Part of a small language model's weights: RMSNorm before each block.
Each number is 500 + 25 x the weight over its row's rms, rounded and kept within 0 to 999. Layers, rows and columns count from 0. Numbers have three digits each. The size before them is the row's rms in percent of the matrix's.

# up: layer 7 MLP up, 448x224, rms 0.0724, rows 68-102, columns 168-223
# down: layer 7 MLP down (transposed), 448x224, rms 0.0581, rows 68-102, columns 168-223
# gate: layer 7 MLP gate, 448x224, rms 0.071, rows 69-103, columns 168-223
up68 099:496496508485522533474520530517496458478477479524496531512500481483519501518453481530492518462494459473535482530519482472480498469503494491469517433545503508490514470482
down68 113:492494477511534527484506472491492562473506488480519521530503502492498475506531494499482473514483545475465506491467474471549455458486518512553474572504494471519483485506
gate69 103:436514492509475535498502517495496502512516500499490504517505527501491489555498522506479528507540526474528501490509517464510470539516492516504478461525537512531454501497
up69 104:490541493512509499437510501526482541490512479488524519516475504477493472510460504508467526529511521506507522511493530485508501483512497532500501502496499475496513500514
down69 101:515455488520509480448525498503498521548495517504471477473504478478494532507513464535465439479530545482431473540480472568537481504463458494523457495506500482488511484505
gate70 101:483505494496490498521470519516492500536528516458521501504485514504517505494507539530496477510519501449515498519495471529518494494516520536536436492492484542509508519484
up70 097:501528524477491531529484488513519544535528547490502456467507516541536507550489492504506462491506530462499484515492525552524519496494501501463479525529483516494498512488
down70 095:476482492537502527490510502488470483443502471504542561508449528508475488480527522513454470530488468551520542479481498497483490499504483496499466473504494492476522511466
gate71 101:476463545520482477484471493493548508503575507517513464480485494507528486485484490511516508484528543518533512496481487505489501469500459447534529512530452469488509469492
up71 104:548495488472468498505508468516467505519464505508505438519478524512567479536475502500504524524496515522542537525507484526485488522488523555449482462562508503499515543490
down71 105:484513517528533490497459562522485494566531471509482495504534503559450530520557474475496516491523489501474503491474499468488520489529521495493510512514499518506486504487
gate72 103:486500497506485504532493482505486520442500546500462506488496532492491472534507486488492460544512526506529500512501506521487503476548498487496480546520467484548529523556
up72 099:519503538500517488486533478549512501485421500489524517490499507522495448461483501466485478509484471505508485495510499511492516505542511480531521486515495538467520491475
down72 102:513537491479482535477504511491483449483545536491524501499492509492545484497507543516525500502538526513491494507503543513447522514479494476500433475504503488486483508515
gate73 098:519511497452509538506491493501467502443535508507521439459498465543482504476496499478514523519516488485503488497518524542468493463519517490509467511486524493471459498479
up73 105:506504465478508492557457474514520508443529493555496487494464502476556555485523477449517505499487444528485474522500511566473536476521448478532499482510490541499476496524
down73 099:505471491492460507508503526496524513513492513453449496520466504484537472507526460516484440534482497478494518515503503436489494514504485509502475524510518521497522552497
gate74 096:530508495518507473472481465500481484456515526527440471506495553540485513535477470479506480503576503527507512442490493514478491496489488461503499496498529480514513474521
up74 100:530517501517510482510464508508542458450495555506491479518495522512466540536482474472470502508519503504504542492487486487464530552451479480498517512467516501502510476502
down74 092:534457485518475496513516479487482488481461512483578473495503488491497514441512531524468526474515527513492477500480509534537474493531458501524444506501550474491488505536
gate75 098:511526483504531453497509480500515496445506515481517460541500486491466469520511522501502497474541518556492530499467561506537475489479546498527466565510504501499532546488
up75 111:479474489510466514517489540472505448496484490509500510486530491527490493468535492495468479468501521474484474500525485512486514527506465516468495445522495499448464455516
down75 101:477497509467499519535513515535469451539525473531560498490473464536519489497498475513479516483526503503490487498487476509504482483490518524533519513501501463499475516494
gate76 104:508539497517485511503517495493483446538506519513531515522512528552528483522475472504497509483531491523480495504524493578499482484486540533471523544464511510531491540498
up76 115:507478492533504472535512524535517462519512510477463508487558518479503495541481466478465487497489509532496450446517494500497463494455428553487489474502471511499497519499
down76 114:507461518426499505505504538524492492484491481521467493459475494452506530523516529473477499544501496490477531543546483475491531515523505549515496498496539503477533525491
gate77 097:542496532488484478530456535498500477457455512551502470497500500480496508483523505481514481509469517470442481498498480481501462498498482463443507497492487502521486515475
up77 094:433475514563489506501528498507543521463489507518479488574497531535513511479455550445468510540487506522520477484549506511467513497559476529526493485495484481476497499508
down77 096:511508520488499425522478526490517488513534462520534525450515511475510516513516490478507495493501507521517474499503494492474478487534503480456476503513480532515520429504
gate78 101:470467504501487519496453530546458463502525499495501534534493506541524487497518477526555498528540561491493506547533484523497503457484500525517506561489511505515483499534
up78 106:539514493503474549495475486465500463506457441466532468518554515465494522498496512511474542458469471506526493508487517497494558529484524474491479453509517500484553508496
down78 099:540510463525539503512524509520507451530499510459451498519549523537512482516495481484492466516503481451486523460531461492561519523536528492483474537469528440500504471517
gate79 102:513507500525499482469449469496471452476512507477507522505522481517490503519501522505502483443532480490477490456512503492483521551528525490485510482470494474527507506485
up79 107:466452513512486504491509521503513518536519485498485517493466509512513498492472495504477565529508559503520473507456492555464497482497484510471483511464493450505477515511
down79 099:525467502488492486459494516466520537465489543515521489463529544552533536506556492491465445503470506447491489514514468535538485489498521515533445557497497449526472484518
gate80 099:529483480528483509482484488469463467523487476489496527526516475451494512495436512494521474529476508491504464521494478502489534523525529506489444551551528464500538508515
up80 099:550520506497509522503553555440532454529451457528552487518533538482457558463526519512505533468493485489487540504528508464509478477474498485455495472491503483477481510500
down80 099:453459534475499483516477470482545517489501525459449495518508494497529486499468511481477490496498519519468465522532489554474526456574490499484520508508478454515509462493
gate81 103:480540489502537502509509499467506519472537536482523453483527490464478458469489468524536525512528556468487501513514483525507510505501490528514473538519476517489487537503
up81 098:487468499481505495446497526498501527444503456518524503484529488476484551533512529460529519486499432542477445525496514471481477563470465508508540511530564545464544490481
down81 105:531504492530502524512485496481499475518477520494477488488504487504492519449514496502520521526512554513515501467496512484518502469486550500524487503529485455488439511512
gate82 098:494497531508495471546528502523492498492496518485520525492493528503563427499485449455461462505518506491505472515533484518488517479521519485473515476522476485472518502511
up82 099:499499481503479498504472507512486498458510481496529515523491502511480491515557502518508517503486482492425509499493499503508523582501552495489481505459512461475551480473
down82 093:534524493495487477495517472490515473485465504516507486515481483481474432484448534516529501502527509534515494480484475547548529481451463484543520483533515495486544459497
gate83 089:487499460484472518502530469475516499513512498529467451503481473488470473465492449485487474471450502499483451527500510501479493500466495493501529499536493501522493500464
up83 085:521513495540523498497488506522449494481549507482498527515486488470486507503518501535508546493526480517479519530509499525457506578501538503512475502473535508519508491482
down83 085:516508508490480448500531499507522484509501516508493435501496498511513480496512445483474443527504473505535485466457498482533530457485456488565493503494500514504471520499
gate84 099:483495499468473489476489466484517505491490475522524490540451501525467449487529514529527480485520536503514519458534452488506499486505506489482482540459494429510498499547
up84 104:466485471504500523550463481455496546520522525498505508481515512528512504456469510506522483545524468466462482521501518519517501500492497522485469483543473528527504485487
down84 095:468463483498490501489511473493490490524463500518506518491472503521522512499520516451504510491486526494541541537522475504483473474490470479471543480472530468469517492492
gate85 101:456484466528481478475491487479469507492493509501496487485509459487500481522560428478525464473497511483447478471514508499516513518493532535510473509501534463506507490517
up85 105:502515504490469555493470477487512504507520465545509514550543557501541496494445583504496473512514513462529482518507516471493486492533483487512485469504486496477475506464
down85 104:515503473526519507534515497549481489476483467494493514495486500469487531521523479486507472507507512515478501538482516476508491506492512512504502506510522486474512520490
gate86 103:495496462496540520467466483476521469461524543521517472484457507505550503495479495484466542465492490492485485472475506508486480431499486537505519511469455489485499518523
up86 100:539453512486500456457522505487503524507540519473507500481498507491507520501494469527477487524521526496439479522533472504480542497486534522512503519489497486500543510473
down86 103:529501511488490491469503460524500437543530513547498482487491464563549490513521487450511509475477482505471506530518511475495491526501480493510522481479552507490488517478
gate87 100:489517476519471504468503465508482482501479542455489514505511521494489483535483490458461473544475508526508491459469504509556484521502511477489483483496467491493512501496
up87 092:485471480516502478497496485506495490521518538522540489487530510495497525508500512486487482495461459505482498513492496436469455504514491506541489530496503470525459555527
down87 097:518502472478466532536495557495517495490465498486475474516516471521467488537516473429537510496514500519451511436524510526487518472492468499466512456473483523471535460554
gate88 104:465532480493522491478514472521516500518497534544538525488512507524504508512511483566499485480537489515478499447487530506526474501518475490505476508472508524522526457516
up88 097:499552522485519507545485502488528543504508504485506501495511475529449496496423511497501492532494490508501498504482516489520505505531549531492483483482477519496506480524
down88 104:475505535538491508489519511499517520522506464470489498485515494486540508480444528537540539467518518514515486460528468504471526523505471501473481505483502541511484545479
gate89 095:470517488494500492497513451471491525505528495484483537525489483488563483514501481492469513504545488477496511505540488488535486506513489505497504520540515476509553454531
up89 107:468511510474515511519487485525540561482508519496489531503480538508573466513491501520456504505504513477514495516534502503472477515493450529514494471512491473521526483507
down89 096:519472490480488516476509515490565502488527508506530487523468476461490494474510499498523491527460475513529482468485471491523531524550507551514542517474526513504495534479
gate90 095:473502472489504507506531486458517490520471535504487463500536515510490491486438525521506530513525518505496530465501470478504513498517468489502520513532480543534470481529
up90 094:498520490486489505516552523514519517506482521459495520490499468533470500529499483510541464528490522487509508459496477515524494519495506490512493479501499524511510510524
down90 097:520484504488523495496444517472489490479556527503468494478502521459512527472488548495471501493493510502510513487482506505471493495482556488526500507476483498468487483497
gate91 103:494491499476461514505472491498507518543501488514517516526520491485529486546522472466484486470563517519497506519515502484498489517469546485489488555485512479507575490519
up91 101:521502456517469535515529513525485484476492491500510474529512483498530465514488515515518505502506499483528485508509498535437478508487507531475476475540511497512506481536
down91 100:503499528479448505496545537487494473572482500527526491494507492516483531545510467533509483520500491514502501521492524503473508474484471504524517508493519488482492562493
gate92 105:484464535502470455525461476500439483480486535461529505496481484489508536497525488514482487508484500487459495506513473544513487518502531491503513474476498492539500490481
up92 102:441493510495469482490513506491495480500541477501500519500499506552470470516491529474520494503493490536541512515499490517513493506514512506461472483500475467507461489524
down92 103:504516515498535508529547513551528477459484529526471460473485472486504536463479494459452498494491482497471490493519504514497432447521484502518502470497508520437469497495
gate93 100:513510524498497520488492454498486501527534519462502500537483488518482487505507499513498476512519512478527452516536536497575537461476508418493533494528470488530572513479
up93 100:487469493500515512517528495524534539482499495497505475516521517472477507496438511498517537493506520497506508492492495527507553514499525518535507484540516472517431532495
down93 092:495472514501519469509528524492501514474491519540505499502500488525461489515527523470508541467471481520493495465453482513488481518459498482476535455512514507505525512500
gate94 100:506469472495514523493527499509495464484503503498498495524510519500507464509514510551500516516517513520504540526534539495511479519489484442519536510543475496493463516562
up94 096:552468457499563490487460487515512480547515465441493523507537500545537495478489509515513502530509465503535474526478505500497510506457491476509467509500522546515506489492
down94 101:524505512474493481548554519499515489489505513537484499523445514472529547495533531534477499455502468531520514516520488481489506508471525514490546494501492494501490513508
gate95 101:502526474541509495516485510473466448493518480499480497527477518505504521496496518485512521475493484521471518520512509505509462527498528500487495524491513495508518522514
up95 111:489473544508507482522541541544505469479497502456446517478501507498501478478486526565491508489441498490489500511552507488507457479477556504495494468533515510507522486466
down95 095:488542538488516529486490537500510506468476495461531488462508492500516486511484521499500476522481439515463511491486489485498494486491510519502444467478530487467483506465
gate96 109:494490483527459515486490475492473472499484449515546466533471538503495494508512472476503501429503487502521543506465516505464500464483513495517499480541467516512510503535
up96 105:535497550505541488497475505511489506538486529508425488480529500532504520475502493456483433468494528531509518471497517513485519501495434457475524497522511491499482462492
down96 108:488477474495544513478519473466535476492499462486546514528527500472484462525477491526524490517510475481469495503494491442533489484505529524533504472507513479486512579478
gate97 101:512465469489519454493514503462546492464497523550501468543497542513515551532528532516505480514517501464502524527520504506553536480526553532525512498489487477495484459546
up97 102:501520521483477543515518529521466477495498469541479532490483469493520470503519526478505492511502478530490462505505514481498500543493513496498485481479505535534502536495
down97 105:532541523504520469551465503474527504506482482480510488510522553521458514543484472516477532531524527437501487519522474485492480443506488490445514525516496527491524494513
gate98 084:497480482524517516508498519525527471502505495542485449516485496498443514525499524466527463495491503511481492502519515470512476501508500520486525488487532523473506527493
up98 080:525508531534481499496519484509518510487480475527510558476504452511524489516447500508509499512485520492508492537548457515460505493477524526462456514471485517505513489483
down98 081:482486444477507482482519505512482495486497515467485483513499499492486485486515473504460459533545503542477501465475518516527478478454553494476503478547469454553529454527
gate99 099:522531510504539457480481494481497470514469530477495484479466506568533502511473505504494520481466509510547546491457500491493513504503544433538488496543496509497485513534
up99 104:519509529502518512504521507543482451490519521488505567461467513439542504480482497517487495454475487514483481470467484460512525470458490526530514447473484470495476468504
down99 098:521498498496498495473478507476525489519458504518583497512525508513501526469541507543519492500483509530512484506483484519524504491510509512570485517538498500530490500499
gate100 099:490468482502531521529445462493508507525497518524489499488503489470476479500513524464482514539544475502490508512481501541506525510510499485453494545488494494504489482538
up100 094:495516546502424529489578533490506507485518463519504506475502551463498495519464536574476507482504475473513537501509442521486522498487490543497520484517495506485478463520
down100 098:534508487504479487531462465519505488519500499485495514539552540474508489515516458510507518492469498486486487489508501474551526571506525509507513526516493460470502480494
gate101 108:516505498505545510509468506493521511485487518510512446473517484514483559509524538506520486491516530525520473492503511500523490512470490488476534504477496533538501487507
up101 105:503499540471516509485511514527484485533503501495504534500485536530540529521523500513500481527486488519529529513462497446499493526482504498544474509490487495497466488531
down101 107:454470486552498464509492489470486480447539519508475517496489459494516549481495501523451528484491483515474540509517526509498524530508516536479524453471452532517487470503
gate102 104:565427502497493504515497490529502520496502467524501482524515524506512510535528541487481492513489500509469524459524493489439472522483546509475494511532471495548523488489
up102 111:471500523527497571484485510499478526505475455479519477491487527502545535503482461477480521487513541494489508544524476488506529481473456493524458471474481488489468494506
down102 108:498499519452503485501500488446538489478486523540513532518523496497480535468533520439502479514455530542460478480466511511482515539487497490460553487501486457523487491496
gate103 105:493473485483476505499452482488471554474519506514518512509481536496522521489474491517497488405479508498435492509503497520519513500499496479524534493541528464516492487481